Part of a small language model's weights.
Architecture: RMSNorm before each block, rotary positions, embeddings untied during training, some layers without attention, local attention windows, shifted keys, gated attention, attention sinks, value embeddings, hashed n-gram embeddings.
Training: a variant of Muon for these matrices, 127M tokens, 6965 steps.
Each number is 128 + 32 x the weight over its row's rms, rounded and kept within 0 to 255. Layers, rows and columns count from 0. Numbers have three digits each. The size before them is the row's rms in percent of the matrix's.

# up: layer 3 MLP up, 384x128, rms 0.12, rows 6-58, columns 0-127
# down: layer 3 MLP down (transposed), 384x128, rms 0.0372, rows 6-57, columns 0-127
up6 101:127072085064175153166184120133119175115100168133132178140106118109208073142142116129136087117130098176149142115157131090130071136159131106060131110163109121118138088096120135179090089189116131118137130106128121171134121085092142139133055096161181157184140197078150185182093189146103160125189116109132083091135128156132077107081130128129100095135118139160140080101110099104097124130131
down6 101:149128137094122101124172147164081156134090135128141193140168097101189084123153080100142147117084179135146095155098107150158101186133145134172099149204098151098161175074125113158130107175078166064141095108048132150121132138156085140075115110184161081133170165125147130169102154103146109080103079141130127121122177134131104142144105153131065103078101103147094115107189095077085151127129
up7 094:058119137083105100095117079147110130146106077096125119198135149099178109140127152042154143111134126104119113091130169141125111138179094117078121154098153089143137112150145177182153118170088131131117080090120159159166159104118183142101076188156133107106120158139125143158144080147093177107124083131121088092110166118109152150153116106133123115116218172128151159148119205226136107133084
down7 103:156155111096179137113116140155126133162122113149165096083189163118131131107094132114095075097126200112080082128163137146128077143122138110173169120236017209150124100109108141092092121104152114117138138135153153129122101124125086157132186154059095123122104137093140106110135158133140105111108153119077139085078127102149095151132117125107189088140097109101090177104137092176082115151168
up8 101:150122147115134117138073089106122209151122065103079095147120104148096066074095093155165117146144118070095118196184107094143106158165157077158120123155121133165105158119125092112167114156164158073124125115117159112086121174154081133123169141157101120112092121121137103122118148074083152181121107174110089123105142137163154122189125132148178118123117086084178145146156117226132115206111
down8 096:127127116151160159083161110171096122159103103146131084180080095117136151109073163144167156146176137116124159116036174140108116127151137154152137141120112105069089128109114126080132069127162165179162125111167146094133053179132186057095147127130112125108064084090116104124142141140113150132128140114141171121134126153118134087169118099176115137048147129157163183161201063094168095139117
up9 104:141122081096061133178138127123119105126129175157123165148112108076142143134142085130123112118085112111160094095143148164113119107055088110105134147115091086093137165039137054229167105167140107107187112118123112119144101153122076084154154155157196117135107172156154100131111104115119106126108074130087079157123141143088115084120169070121154131119129183125145130137147177154111068097189
down9 103:121101153100095082100147196148104104116129142124168081113131095116165096098138140112127122113156114149088111132127120082132130118166117156103150155206071138157167091140127136161102155083100225112137142193118119148107164084138148131078155128108132131065097120146124100159180161083168121149129123115071102090207103072103106201124191132120133190162138119156146103113173075165138096083112
up10 099:096118078112112077141144120160154092162040148078169135176178156118123125135086107147158151087113156235129119132116092099139145136189073129122181133097115109096145128157125118147127120134111078080148169145142145101126117112112139170198113145123154188155141186061120170120173128143132102121140171149162142116088043135083143106116112087156123123085066146122088118138108139103098084134166
down10 106:137064106127111141110152128104107133127100166118180126108134111133100137121107086157144144114099170122116127170196182127189135125104192070139117153150067147112145144088113136139209139084130097172093187059090142125139111146139203180143114164039175114079148141180079068144147103122121101139093108125108088074159167113070080102142139148164133142153132141108088162162131126135150125138129
up11 095:101101160082137141119127123112134146185109122073160149095140114110108125133100128161131072083159137084138108090081132161133099074131040131100142053158122092122103134162106156099124075106123143122152131151151136173145128160137094146165096154108135125187172114112092072089156059131121086151168102164126117116146173139138177197113146075086218146158112126144146194088112119083094159097173
down11 097:101157120153137144104130167125146163114143156115090150181123161157147072130143147094143146164123110136172116163095109179134079135075109119110195111103181105139151134182193146112167143126142138126079131098065102079140094099070131159140137154158149103152108192134167142074245124094094155147093142129163148141141148134193169139131080090079097148151128184103121109101125109143134131073187
up12 114:114169163081084044092117128146097131114077119119147137175136116173180097129137147117152101132112142097108189112151177115193107102119080154103085135157171098160122170138125112105139081084164100112124133120134088168119109165164116118142167131152093083075152161141098064099113137134136123128160179075128068171129101113150132107134125148141203139159111177131175199182120134183111073183110
down12 110:113171189160187091073176151125113127145158109108151112099159111112118130136191160130167087163137091107139053128039160112148115137156138115115159130188211121099102168134105154114138099151136052102185119139153099101153134144095163138120064154122111160107132143120121157144088161143140087137130092110176130061105090078116160117182207130162167093132105140155129128085154159146103146150111
up13 098:066052150099137157155120113121120150186173126120131073104207143119137154125161159077116128112170159104084144137164120134167101149160115148135087135118130115154090169109159126163068123121123129128084147153182121168147160148086178160146163102104144137173150091118136166130101173163070115088078110123119110150134084147103160116142189123106182241165130096105155137153085167181113155163130
down13 095:130090128111161089151068138100129151089094169131113120110140174190086138117106169115195198064170067168165079141148082142167087160130079099155158151109080137113196155163131135099155145106178142085107104125161159084097061137136153122094148116140110145117122113181104130105100109132048097097103159078139158149103129081161153082151140129132190171101143145128117161146138143145131092153100
up14 104:078165153124141117128120140096108077154105132141133100170110166183130157153123103173119136112131137137135134124092126144043124130089134093149058186113138128088150149109149121145141086135102175137170105089159123066104117138131185153150131120142131131149095087144133175106238196142127206139140128126106170129133104158162159204182177183147121162161185150143137111151086170141098102093087
down14 098:116111100195117140126122152105141140093194085149100153135152163155165102139159174091202141074111075149136079135144119121128121119177131100137139104108172040132140146115130108183122111068095112125137058141139157171060065156134160123080152118119105105112154077167083065102096159115150126126142090075161143134089089106139136112185120083107095116082128130104104100102161083064121133150099
up15 099:156073104132147137185176089162132139109127096052132133145122118165138105104124148116124120141118196157140133079108106141144141156150139124151077053156139104119086155081135117142075152072077123176100119098186135127083114085106155134172159143145132151118118063109120131122138151091177056164131145172177123062161140130138162098160132103151115152150188139164162174105121184099065128085194
down15 101:153160166168176099127106114173101162069132192139092133133158112171125163225113127082162122099075100088203085122049103148151086149110148100101207141176155094072137128139129120092113109117097115126156126138123137104134118086114106151089090079097106111108140145080139140153089195130144194151134118141105153140167080146184118153114117115131104147080173099148140134109132174129120088148164
up16 102:105108148112081125121143138145123127138148132142172163136120111094162112133136126147165172160180083137191127153130123175162141100168122130090129136114151094114146082069074181111113121124078147081174122234113116123149079079157127146100090096077113115190127172130141180117115104153112148115074177087168098068102138091115127113139111127088113069111109117051105159168110175207136123109158
down16 101:119123158097111116137158094130121054131105212157073049133115118142160145127131144110172143123122127112151113160092062124162145102138158109092174174096146178171127156168119146096137193158085168116126116155091118102158181148128122080150141147116185145126137141158076079159093139123126047072168149097116099174086121153130060138117090074123090078095121143126108118120077108177157132094123
up17 101:117125179124140134166179108135078157106141146139145109128160104099134152160110140088144084134108140143142146142069118126113136142124140074078147067073110169116159092070192176105126157074086116169157156168126130141180144161146209158159164185130139135161126119127114077121171054136101180138143137132146158220132133162182131122155128122075079079156111100136142089179102099173102129106106
down17 096:160167140110075173122133152147103136136153123098083117118191162089146125193117128092111111104096097128149104130138130112091132163097133146069148106123130159139140167142145085193085082192117101135119093207149087106168100142151093154110098204135152140136097127144159072096110116149142158132078133156163151133180207151091102162144154147172094092122108121160154159059167208136132132073119
up18 094:070091113123138113148120101146128120119082136171116147082153142144117090071117119176124098167083137225130111124154056139108157177179122207138111166073143057121107138161141144088134111113133122119119119155049080111139093105179115149138225149150151140139145133204140107152106111128110118161166159123098093109070123178134146113138145136189089150090140125090137093093123096111119100107137
down18 107:186161048143133106152099154052128126110157158123163203148119045132156151136132162124120117120130186126150139138131117093189106126125098153087064122178134139101126038159152089127147142078172112155108085136168135106110159127132146227136115117097141088096106097109156165137129185131131152077129137107131089124097138140146133174174090178117153118188119123157181131129161156112112169112151
up19 094:179120115151089121152163098100103191142171135171142182187115138138156128102168113085152104169088098167142158107176174174166124113083126095167118120085109114139159125040119129084116173124144141106129137160143143111148062167146127141042123121102109087145153121109160128138158107125111167165123155111135070095161217125156089140138177130075073135106121129146109134166161046145162108151111
down19 090:079213190108073105109194050110132132138077118064168155103158113142127182095125148112099114113149143138159150113127120121145109129145168192111170166081115138118124163138104133116116049110145095142090125163126096137153165148132099145089141113152103144156142149136110160113060122117105161102103135157150084150077160129144139116157121100113094138115066163142064133160147125034149209117142
up20 089:088210203111127137093144130107126117116114180136098147133114133105114126108126135162140153084188196173093163051077119096209132120157153098125124110081137084152148072132181113130142101119113142168110159156154084098117131094144160116099151142110177115138121069189188119129117106161060154146142129152149083085117184108077141109091105134131162114062080132144145114103125119075123134134166
down20 092:142139163144134148122165138167092127153201115116133112111155147107155137119157087123130162152091100162167126190098151167116136140105110186209144109123126109089151058101135138093112101053129165122110129114191155138145200182160202178072137150128097089099113130107107145116134132102117136095137111151147141097076161114119120147136176074106115114079154141142089149122210159046123183101139
up21 126:136100075107135130121120125128151112127081060125115152120061182106108125096152121146199095125056182104108165164119158071115098143155135137120116104146115166095156092099122053141206143127177115129130116077118155141109189128116146144159134123156152093128091042061122128123109123138147138148147151149097103119132120085131088067188151110113112134108137126157191084155167113217151149168145
down21 113:127123121149172169173181128161108151096144141150136144078073156192129135128124177131205161055124193095147077122066132200092074117100146116117092091149110119106123104091160139131120121145137110144122066177182123099115101086124102068097109141154127118134104102159184161137067158176136081163141135129179140089135123072155096181150096109109111108093144102107091153109159136152173161129106
up22 111:125173145111083081099151172171128132152082122139144170143148133088110161123143081107071108138087118181137115127070136192119087146101071092090126136125135087118107135141107132115176100069112061071140116155123126127185134158114132127141142004195114091148121076178107110129150105148139158180088141095075156117153120082128144179155125147101137157181122165117145115134152146177083126096136
down22 105:133169119175192151101164093130159122075106159172124119118148159136124111145127136082143166112136084124188184176073141140129152134127142108101174100122085082132104144097169122147104107131121100125138157097096136119101157135145153159137164095172107141076127107128108058131155213137133096144059094121115146153156135137211064130165116069148190198108143104149198181155101156139112137089154
up23 095:120165118057088114155145097093103076157099094129172150128102115139111072112113105181157090161117150117125109118156107082092137158140090135137126043142181207107121088119142114067144134149203158107118067118110121097149161101134102154132083121092120134183118067104147158112078158144135084105155133134182158111090153150149114172055100144118178139149173114096127089106099164094120090072119
down23 097:173122139126174115118158123111072121165114141132122113087119101182097082136155128138191085120163078126102195146136134072143159143140161145112165130075074087129126140187139127119148167146149105127184125157138126080165202142154128136151063132093088125099086154104061107088143148179147093121117100142098122060060120151055137197130079179163150148148129127141133097146112143082103089151125
up24 084:135103105119074153117196127111119127121144083103157095087099094112191135144139112091076124160138206116128131096117106150109152152104089088203086132185097084079116184121172137096157192105148166129085111053144144137146129168133149115203163147134107095115158136087174104074103112165120110145143185132142104166113173142157149130153142063125104152113113116199078087145120146129113129164142
down24 097:157094129168210082127129132129180132207073141077057114119132187107112116057127148200201163135166088108131131149141135153112170139142133123108100143101151131109120082111129157181152155134117116093104173130111062072115131110107147126128171132058108127156147084129176126205116131123114141135122102063101128101135117134137130077087121148077104128102104130118154144182088148073161094119141
up25 104:151090144110128154147137188137095077109198057105101200089112139133128102161134067151108143131130128168092147086138076124138154145122063098172145176143126183152141137126072136125098127122128188128175118125134150145139157112172123133142106175109093104121139155169189130108087160132134128129054200158107063111144146193162117126141092145181144078137077142112145095134048095130152153145122
down25 103:141084150100172193140195094134087121133112166181151148143141108093162112121088071154091103141143143178087092145103164101105145108092138175194175159132118091105168172169047105111102116156145091131120135153116089105139121071100104157130132172177043152095130076154073104095097134152104149137142106175121104118180174134111122145078100115117118158141129128089123118078110180078120120125170
up26 104:166162119117190120165122144169120098147112133164140111139141127085073103109086085144118137155071163139139122106130085140138131161143160144122107101094133110132147123048170090139200151185142096086153130195082138046174147086105142110150139100204134120104080149097108115192144155115111128127115117107128122105089090069127115077098144134039127135166077112159163079173149122166134153089151
down26 099:139104122166150173074151127151095141151106156136117133176152160166159155153153107183113143106181118174100092104166131173145138135147091150140107130171074049078144071142115129155179111149081063129113171170111130109115191116134127142074063120144086099106113146163181163134210189124149062091116124148156144150149155103099129175120072140156174155138108119113103161124156143109082167097133
up27 102:101184078167104118216119140079115130120210158063158119161124163090158108129084166127151138146117105125137119096093122131100131129190099159156134098162173088128093105091115084145167113084113128150097103081115161141088134109100100159095095122121163097109117077121167095153122135162173092085102054120177136057082118171127115177075114176147135109131094148109135164115171098172163135126163
down27 098:149169167092109136124129123129142174148114171151161108090115072117153105129104131121045115086101137147149150091117096117139111085111115167092205100080140120166078083155084125149119123066103204135079172168111087128160062096107128129093095094163121071072159132113106114097154114123132112101126107115070094106146121122066116121161079124138199162177108161131178115166150093120165174145157
up28 103:176145095115147106089102142119082111133103118132116149137142141121092110126085125168115127091118141111141137077089137208184123118156098087218134144159131133149094108120093121152191139109118109107097121117120125179116140202142157141083112166150148127123191159093157074186141138152152072136083092168092035140132166137161124128097173095085143159151093168113141123138176119063108109180194
down28 101:083215168162130130085122146099142108129212131138149104183100126123136152124150148137180117097136111092128120099096124177179135185182178148177191169071160120058137111181129154132108169152095121095138138065137167140137156084092152052149117149138118107111125129137127131149143090123148108102131101118149076073103186121159076087126075142092132124144098198132180144126132136132138132093154
up29 110:140154107098109126127153169076052153111126106086135131140114100124156108179126125162084101083142128176123131098106084173170086136136094102175142141086118087092103156086103114068105162068089106126141101136139135108123151180180099209129150114117113137117100121149183141158150087109134135118114124150167161139147192153148104085169092193104084201086128129094123157112095163224098126106152
down29 110:144084122178156139127166094139041165166123171117138089056105205126143197153102039091119126101083109116139187156139170111095140140164080126159103125168083110128120099100119142172079131138150169096112147139098161160177078128055129092119180145115161152110178113117114110149130119129118127109136094117111178153114085145121160130105162098115167101124079125099184131130134176110166150171116
up30 110:169135110126115097116084119087131110104131188128171097168158091110139149119142100089121103178122145098089124115102140145150135204162122079168035143209146110122112143171114163112154112171155130141081134124156134173153128173134110114125177106129128156055170132147145084173172140112056113140182137128143150153130106170127177149127122130193106078125113128117079080173125118144152211178098
down30 107:101206180072157146111091090123206141136169126059111133134137110136047058064109141132096105231144147130097143144087188176099156138118137162169084173083123164149093154138113144102147136166111128142077134124136091127139136152136110150122119105110108113128166140135151062132096127095127117133119125122135165113134109158099124151158091121155076095168070161064147123117130143168101187136111
up31 098:147087123088134088131115155157139147195144054047169094144169165113148117125144127126153127171148108136112099113142130129133133169110090096094143077124153110187126113117056130094100120153103165115111236087149072102140118137136151105146135120044169156149065116163076151158137093129134066154125076174188119155113114112126174144133131141119139124066119158083155155144123106152122067132139
down31 101:124125124155072161110083164133141125149100173104143149119107157141125142118117122117090142143078115067135103095162125124139130171098121140111137103048111188212141115157113134133103160089127128081103101145117115071161110189074120091120139129092153096136122082202120131109098201116110070141131118187115139167144157142201132183172107147191155154129101104097111143086183073074097158093117
up32 098:128210147102152127177124146173080085113172112065153091104137197092093106132130113170130103147057171093125169114158121104137085161181107118173155093107167189148079148057192117149140143139145127125154158205116137097155138141131122069086093134127132145146085107146130189138167153161173119134130116099118136144120147135128141145136144133107110134102151169113197153191131077109191123099155
down32 105:111134168103149135109101104177092155114109083137121163164187102165114162154101114133147137110081125112160157126128186144140125207086118045091180049095106112160135116105159153162162201101203131104190117097133145162131151147118092085144122166139099135137124146105093126165155140174128118151105111117113129172153119159063059142110077135099163181149101128116177139170124134172124164163172
up33 102:111160088104100116101099120092153171084094112080138147078121098133136055168173117120090078174128091095125125174150078102190159180183123118130156146118118149161132167093142129106095160196127164134147117100167071167183104143089070134109077151108113083118103151087156085151158190145177137159161150167100150134133124156087159141162078207108114147087150130095153140145125147154122155104115
down33 101:157128087140109136135135179153091060149110163184130074167139145130128129102143110112175139136097088147159163131187164094112155161047123123203103138117127138161124129093162146104098100081166111146136128154086094090057119157090075175134123100154030125116071086163111099115139185158144126120159171131078130166137095095162109099141128068108151165150145160129109125163176131141126107185115
up34 083:124155121114199178128131136084128140158089133114175103164071135117149118153089069065106098100131137105137074119209119149126102143143162143132146151168117102091167148125098144116134107157120101084136162114116123168137127101182105174116110108185127122098111094081109122079132153166170124101163109071144149112154204171107159033068130156157180109171111156130105108127110161116154049138171
down34 089:150195114145077102141128106145126124119137159139125108096141090143150125148097231157095105095113153120106145119156110146164163111144119135112096152078161108165130132163077160142126199157116195105131203144136139131136169164098156108122142081071100061107120145139162167139166140100176135102174167103150135063109117095121125143154182071148159076163104119123139050152152064119161179101130
up35 105:139118034063140123142140107153162139110122051143127120143126159090158156118150113144138180142064128113147141147205126110098089148126136130117124149127124144107152162108129065125156133096119119164151070077133163123118158155151146092157151071151089202131173093074147138158131118111123124189111136135100109131180126108144068102193150093133090209118134146140158049148150102066126165087134
down35 111:117137158129132151075096066144120182130136143147141112145108137107112149091109178106118123132164093097168151122064187128124134144151150086144134148112117115135122095076140102097019105090148163102087100162169133100082102090147082108164088183143117122210144124133127120128100157119171138182164114113095186068106123104117093161134124091130172156206095070174108117106101179084116158148140
up36 103:127127119138104135127106157138160150147132136124098137090043170148192149151076100212079088151144144166042087127153141150134129121165143086078089130110085105066137143121134118116172098151108100133187180171127086092099150100160146141159111130082169127180085112111093105078100135153131121139126116139107091144125184148152088147172140201133100134129167148139147091130146128164039076137127
down36 101:113113055099145125116131105083163082156111178159138158089145167182152103115102113080138128116133114180094099119097137124221135079129112117052087185115104109114068104145108097154094108096114099116156159137155066103161121081175094139130131104115133159156122147076152090091136099108190170064110127119111109135177163119138060139159144168125106196078114136175112100153084124156146127144152
up37 101:153147130129071085076162112144121145128134063043135138089112126124110144126134118162111123102130138149116104110037124170118120139129107097089173136111139132150163072194077124136104099123154078120127161158100134140096090140136117218135139156112090095171097113120139137157153100111152186179136158179125163146074097177144116170118130063100198114085073150091140177091102146158154147157090
down37 107:074144146127184174182092122146142100129127127135134128133062105082093139139113096126106115096173140151133128112122116108129147161096097146089113179094145139122109089120209093146130105164128139108086076138106115115091098124083101092154158097173114133088198120124093149115179120109096096091118167148199108136094100078091044123090115033057148099072117120117132147102156183121123101101096
up38 095:132160188139100101132169128119150111111164133121203116079161185082127195145124132187129113100180123138167124111158114174197102151079142074137132117082157094070163122125136122127089164110167104143176075148125107117117099162102107128155116076159142080162134206151135114130155141174061126136096115069204163099087165135156125119116121119175176112154156137159112116091101099103091116137167
down38 098:112084069165120150095170122146073140151119124104126119129114132129098208125130146112123104220071122108133109138162076089193109139142116117102063119169113146095109147101158140082131128176172133129117147124121083131127113131141135130136150094130138126099112115143114090131188158207109176080119107138119158093106102097063151145104119107201066138106190117124155061112073070143153132054127
up39 098:141137119078100143160117112115118127114093116207137169090143207131154144092160122134199112115138138175128133146116117071088147102116102116150039169149110121155153114139121132124144153130133125175094074173141159084136065112155144154132200204187153123088176130159161202090170124143099145067164119147139132124151121119152141125158144161088133065112111103135123114141074120174134179078097
down39 097:097152177192190144138120130113184096137164130079134117182095108120173085111109113133121092146143102070098133116112135164056134112096098120160122155081191107164101141135124094193095094096139149078154123073136120139180033185139091129141130127114130095139101115112095114122091139142133111159115175094139161149130143108135044108127161089104120209088158177103093109100125135144108097147173
up40 091:111139152158147166140145170143075119127127077135126138060189155072115157130148153084104131062099125160121104151105156157170118159182152123123107099058092125128080110117141076089124123086136127108125148149143130186161198115155150145162171108118113135186131085154113133184117146144137186116140220094119135079148108058182142122124105130143125093130069092101129117117109114055119159133195
down40 093:106086125136091155119118085092172146126155093055146165114186099160098152097178150124129149138130042128162120079174131120144096122095124167174189152106096122089093135123085155146105095118154109110097121148120125135100175063120146110105091151182125157063115152158097128101150123152091103127141117069089180160101124161156137071138152183081066119086124182154087150082150132133185145083139
up41 094:091117144065079102113168173138068143136085107162159127132115059152133113135119147162085118138173135038161145122138167094181109118106133090154152091114180200103132166104129112149061130118154127121129088171124092088151128084147138105178122145100094126128110103083148164108144131142107089183112104059135133088093199166087088085132128171108093093099151111094168102147146111086106093085114
down41 098:177127139199147110156125084140112138115147143140125113147138180167172134123140103147171136111096039131118106117091144138164145150119113123112133147119099108208119110188103137126136177173142109117164176172124151124090194131133070152117091199144121134083141153052111098133117130101160131091141113165169204139132130074121145123160140096133087165129161181099061142126162143110184148044158
up42 099:155129121157151075149078113179161164133134103125160110125126144109118147139106141091139141153127110163097151123116063168156096127145175118118134128074145111167143121151146070137077163175114150145054126172153097174061110136154109104108201107103050123156127138148184092131137125110162179102151148158097085179171123070146106164126140069168166111088039154071116096114114158161122111104156
down42 098:115183097144154136148140074125142124157145099121182114114112174163080159125120123164114126108138144082156065119125114136117043149149147152144140165131115051169109107179120119060104093127106172115128138192116094153114141041131079124114110178082171147135155135152130091151159140094113096068168149169152138094109135155155135108113136146065103115049126132209177125074158162106130134107149
up43 094:112156105111158156105101112116175171110178136152106150122147098154152123110123081161043127075121145102107127136113120132098165188153145106084093087140121139195165083166121179098168056114130115120119185148116116114070117104161162123089111110123110147185075164095170119148144204096153101155118099168174089100127067178121150111132136136109110113145082141074163143184164109121148149191168
down43 100:196129152096090158142081151118080072160141140147100154106126161127150103066128129150175133152109127119161129107158149098118121181136153142166058159155171190180148110114119164126108144140187137100182086172065066106078102076140185080108134176111128088126131139177134113163140129184116106097100077168167150125129130124157198078117122158081139156073131145126127124136131113090129092151184
up44 110:156104102125113094174095074185082112155133179193146131134182166125097169086100137139158085129173115120127116085118181093176122139163152090129208152142164073121153098118148118160142062063126132139167121124073091100132096159088111151057072191130126127112119096101105107129128088093106155107166181149103098129069167098148182153140110154153160084138096111155135125135098099103120154104119
down44 104:073123137089114116106170165137075091093112152130160137060126147125151118150110184150238130118137154110122093110079160148102172165151137199096196089090101122067125114135132151157129065084134151088117175168160144047116079126088144160092202136174149152132110120159147215162124111159106153144124107110125122117139147110114120173131118115111116121190113146153171126139118106132143114105114
up45 097:125210087156122088151170160129157190174044148085148091144150148133097079133137102129092127131128104097116135158123105090161168110132124118111113123111143140079151182107159150145144112184034149193120187093181147163098063104143161132105133117101120131093121136118112128113095132104091109150149141170095159122151141135124154141096102101150125082146120157099139113109185185195151056179081
down45 100:163088170136145123145112114106085093102123140160096121109169144165090180096177151128145104176073113165083178115127117134098165091105121138135167112076151177109144159106105122101090122113150112115165110147102066180122061076107101135096156141109084150194136130115129120128114181123136084088140137125107111170086159035135056114147134161150106114137162122113069054156080114135126186185142
up46 110:129094112120119121163114083132106126117116138089075116056116129125125139100107168141154136132078091118102134091143114118100090123161106167164060102102154159154179172137081136126118103087153119157161155077151084199142119119184179186106162110156118140106130116098131167163109104170155127102153134109131197137106056139124116091108122128134115164109145099199116072171073108045146222137129
down46 109:130113087080138112158131145098112165094170095142189133140127142141135152063142071138181120097195111116090103159073139129138110109094084074077127104135093132146080160153096145155157085208085174110100164205096168113108157127131153117120083156116102069089111122142116125120137134156118115139138146114129102128110140180117151165073149158077173143129128215130101192116131085191096098129154
up47 096:069120073072162141066147178109131102176124122107175099096112123116156120184164128104114121127133118093165127190058121162110148156127104097139036136135118113153092166103125127112136087100136092087108131126109096156135132130155188122099143136172110130163176119090165161103190131109166173096093164111182105121147098090186119169131166110157175176117085132151128128210098149101097071131130
down47 098:138089102186090132114061154088129133129131070135094155181156148153087133094143112124191128173107076129118143085150124110203109120078103162118184169128135136161087113164160112189089118151124095187108080113098104114048178116116172200147117123133133154076075122129106119130123138150139125076150134158064197123195128086162156136123120102116105144078128135155099130106128112091093099137141
up48 099:110148140090114084099145130134083163121122101142130151087148124144108081106106110091103168113115117154131150103064084133137102174088145111154112127153096100146136103131052074085133119090122186189134131103108142108064158134109119118147096128105153107108057172144148104148151163144189177083114142111153127186133066155182112065103078162189162181142138041145122105116166111127133112185164
down48 097:167124174100164157142090107169067130176082110144159149162080103117104134213142093159118107124145108140120143177134107112095139041137080135131157103135154099156131165163120141126131150114110121098166108181143108142104210163160145117118165167127130134128137115225099186186101126170142127093126194125166108158120172126112094123139141120137128087165218137162122136145096181091111137078109
up49 096:094152140115211152085090133135100116116073053105116100090194124145173147116125116137112141112130104135107130122147069130111152165099131138109015145071120110174071104133141149138127145115169176161172166138116156172156134167147166139074165110145111140131118072102137125129120175128085157196185160106146121105081091159110110114108142116097161142123138063118067079172120174145129113099146
down49 104:147127096093159053117135181109071158124108138141118141136115104172133153101162127162195159152116069125100130088106134143100105086130118073175123110128105134163092125087166133135169133087126109114120100103121117130087160111146126119124154173125139157144209162125179161105175085122147079093135116140195208104120095060114164116164127139068099174117081127097116187112095081144098206098144
up50 097:108120150130086212110123129158112141147123109144142116172098146173101118111112130119167129208137147175071161131158134122118116166144132131181111143105140134170093085145111164129111156107110137133207082121126112099169084097119127228103100110163121169158107122132135144148149187065117159117131102141116126154172184189142130110102146100171197087109195104098177061173098113117087121167116
down50 100:122158088144130127149192102160152101145150148180128117148178175064135120141122156094100161120128103120077121161180158072136092097152122111154135122157164167091160108084086121144123116156114136123168140144173094187165114123128131105143066084116082148133129095116098106047139189072126202140158111141086092115114102164163113194145071107143122095154106129178061145123085199098097135123135
up51 106:098068094129108147167118112101170127146145084094148100125134128091183125104145098154131168114122155113116179109146082122132148153101214148151120173108134114135148081160116167126098155190106175072165080103145133174088123149131131129164139148179152085056133150149155121119137135142070174095115131163080110136147143236135122139156134140160143101048129135129065070084162154111171135158156
down51 106:146144155170177144148132128136085106077121113110148068134131172143164054092138130074130184108138136077122131152149092124117133151082112133166198182120141123108112097154118189118121154138134133169131142147189102125107175083169106141139149147138121123109155085161110095148092192099107104180063076177134148123107116110128088138105079092168096175086092130079091111128109206156107202164128
up52 082:092097096203077100160161122181107155084152088121143097088116077162126180100110148145135174139146102110122138100081147220125086121156133128069202098122146080099197071111146158165139143124156140129152103139152126109135097104082111168136110158163169135077141116133110150165145094093143084142098145107194113132085145120143086140189135130174114143153138118072142101157165109201095157134130
down52 088:100125181096133098136106080124118088116130176121080142128168145077135134153142103157071140104076174140133109049184137069118135121111156133185205114143107101139158150153159137083117083145099104155123098154069127146102162098116106114113153111122100126133155119129117145148072169101071178069080156159077092134176179119105145155108171136175180078125059150115098125141086104080099097137149
up53 108:104131088130142064162040136110170124071102130119138103137163146099117092152106158156193109102173135198098103116088123107124097119149106099129136103126158145066124126185141135124130155120126134104137147158164133106084089132158121195136143151100173118071161114152129132053112196140129172190131111154088125154133080094153092103134139201125134113151149125164141137096115179060115210177144
down53 103:127135117117169100164100128100119149160141136112173117106133109117101073112135202133153159150088154077154104184074091173144064138059120100129106095127149131097098145119089117170132148152124143099115106177085078167152066150140085125146102177160097134118114184122105111107192174108147120094144078121170162154151162143131085135122078131134164138061139136159111177184081169087207145120098
up54 106:099079144070086151114133090143117203097142198105131094127146113163144164128129150170100101114171087194179150124105115179154103145042168157134138141087114108107139151113162123081113136185104126161135135124078085070166060138154134132057100099140093154087142137146062147090131149154097164120133097168101099108147125124097094160115119146136114104144101189092163156122158152186143125175151
down54 099:093122151108099104094164101138088100142163133167184098120142160139138174139134122075130162121122136111124133113078122130136089178090095120163209096165149094104194136110129116141167129094120155155051174125117090150184158114116189047135123159118062086120168163150114167128182181160109121091160177154142135084130167113100121182160119129174101150140087099173119069157135115125124111186151
up55 106:116158078208102107131123076134153083082131077114166103113184144167163151138152124104133111092121153101141082119125103110127132081155153083138177137118131145113131075084081137145111126172135188147117121140077195101110153120084119126156149166065139087117162095157073139161124130128084125182140122067148084182124157185135116121132096121176162155139157132093106177141127171202066124154073
down55 100:137080113032198139121120094187100172105160119123107197190126109123083145153133154153162105149154131073105153146145171113105136190173130181110203108186112090132106084153156154119092107088138111147153166107120114108202158096126180127060138112143115107167146130057144118157096123117119125102118103137142095148135097130159139144076161119114094098099075121136150154130100060143141110166130
up56 101:108178174113086046144126179092114148132119129164056121176147105156147146107115150184141078154105087111100106135183103083140126106196121137097088110100156156170127112109103130165160095122188131074146146155162179151136163155117096146104159166132153099174126083151071150114114079108164152105198113157088162109138129079133152109124128094172146094108107126109107175130177154174175090176148
down56 103:078105152165164156150175098118102120129072130127076146147122068133099129175126057093132156141118124136167129087099118109137090178127171114148121083121125100110151073090069084123150122138081155117084128130114150126124213117111157136204142163177153134184136057095121142165130148125169162132089136175101060103098065095152121152124122108191160118111053157145150129134177135087151113112126
up57 085:071101139142100102184094144091159122147131130148115081089173219137176131124158052065148147080100156081119136139181098091088108103083090085140143156155121131079119113106180158129195119050137093088104130122145147135102124165122145111131082059106194110123148121095133088082189143111106142140124124099127156146115060159140095125153145113147176180144137153122102111113125157158087124137129
down57 091:099111183141167132099156086137112176071100149196138154152149147173109167067149150101123143105167051181177147178123093077111109083156130142176169155151115170156119145079127109114099111129131066084132101162149157138109100173145143136140129121106104188139121079116144114136117127163112135155108108113181157117096137121090145168141112099097120130065160076199117101122109134082144063104049
up58 093:134151154091128107155051080129110131139134155143149067166068174070082147142132160135091163143152145201088169155123101116185086075129127118151092086136096166152103134089092114101152147105109155042112166158140062115065070133115119197103132129142140109141145094126114103159141162110110120137119112083163142158119172147104139088129112168118117141103067088189171112160098167123156153162132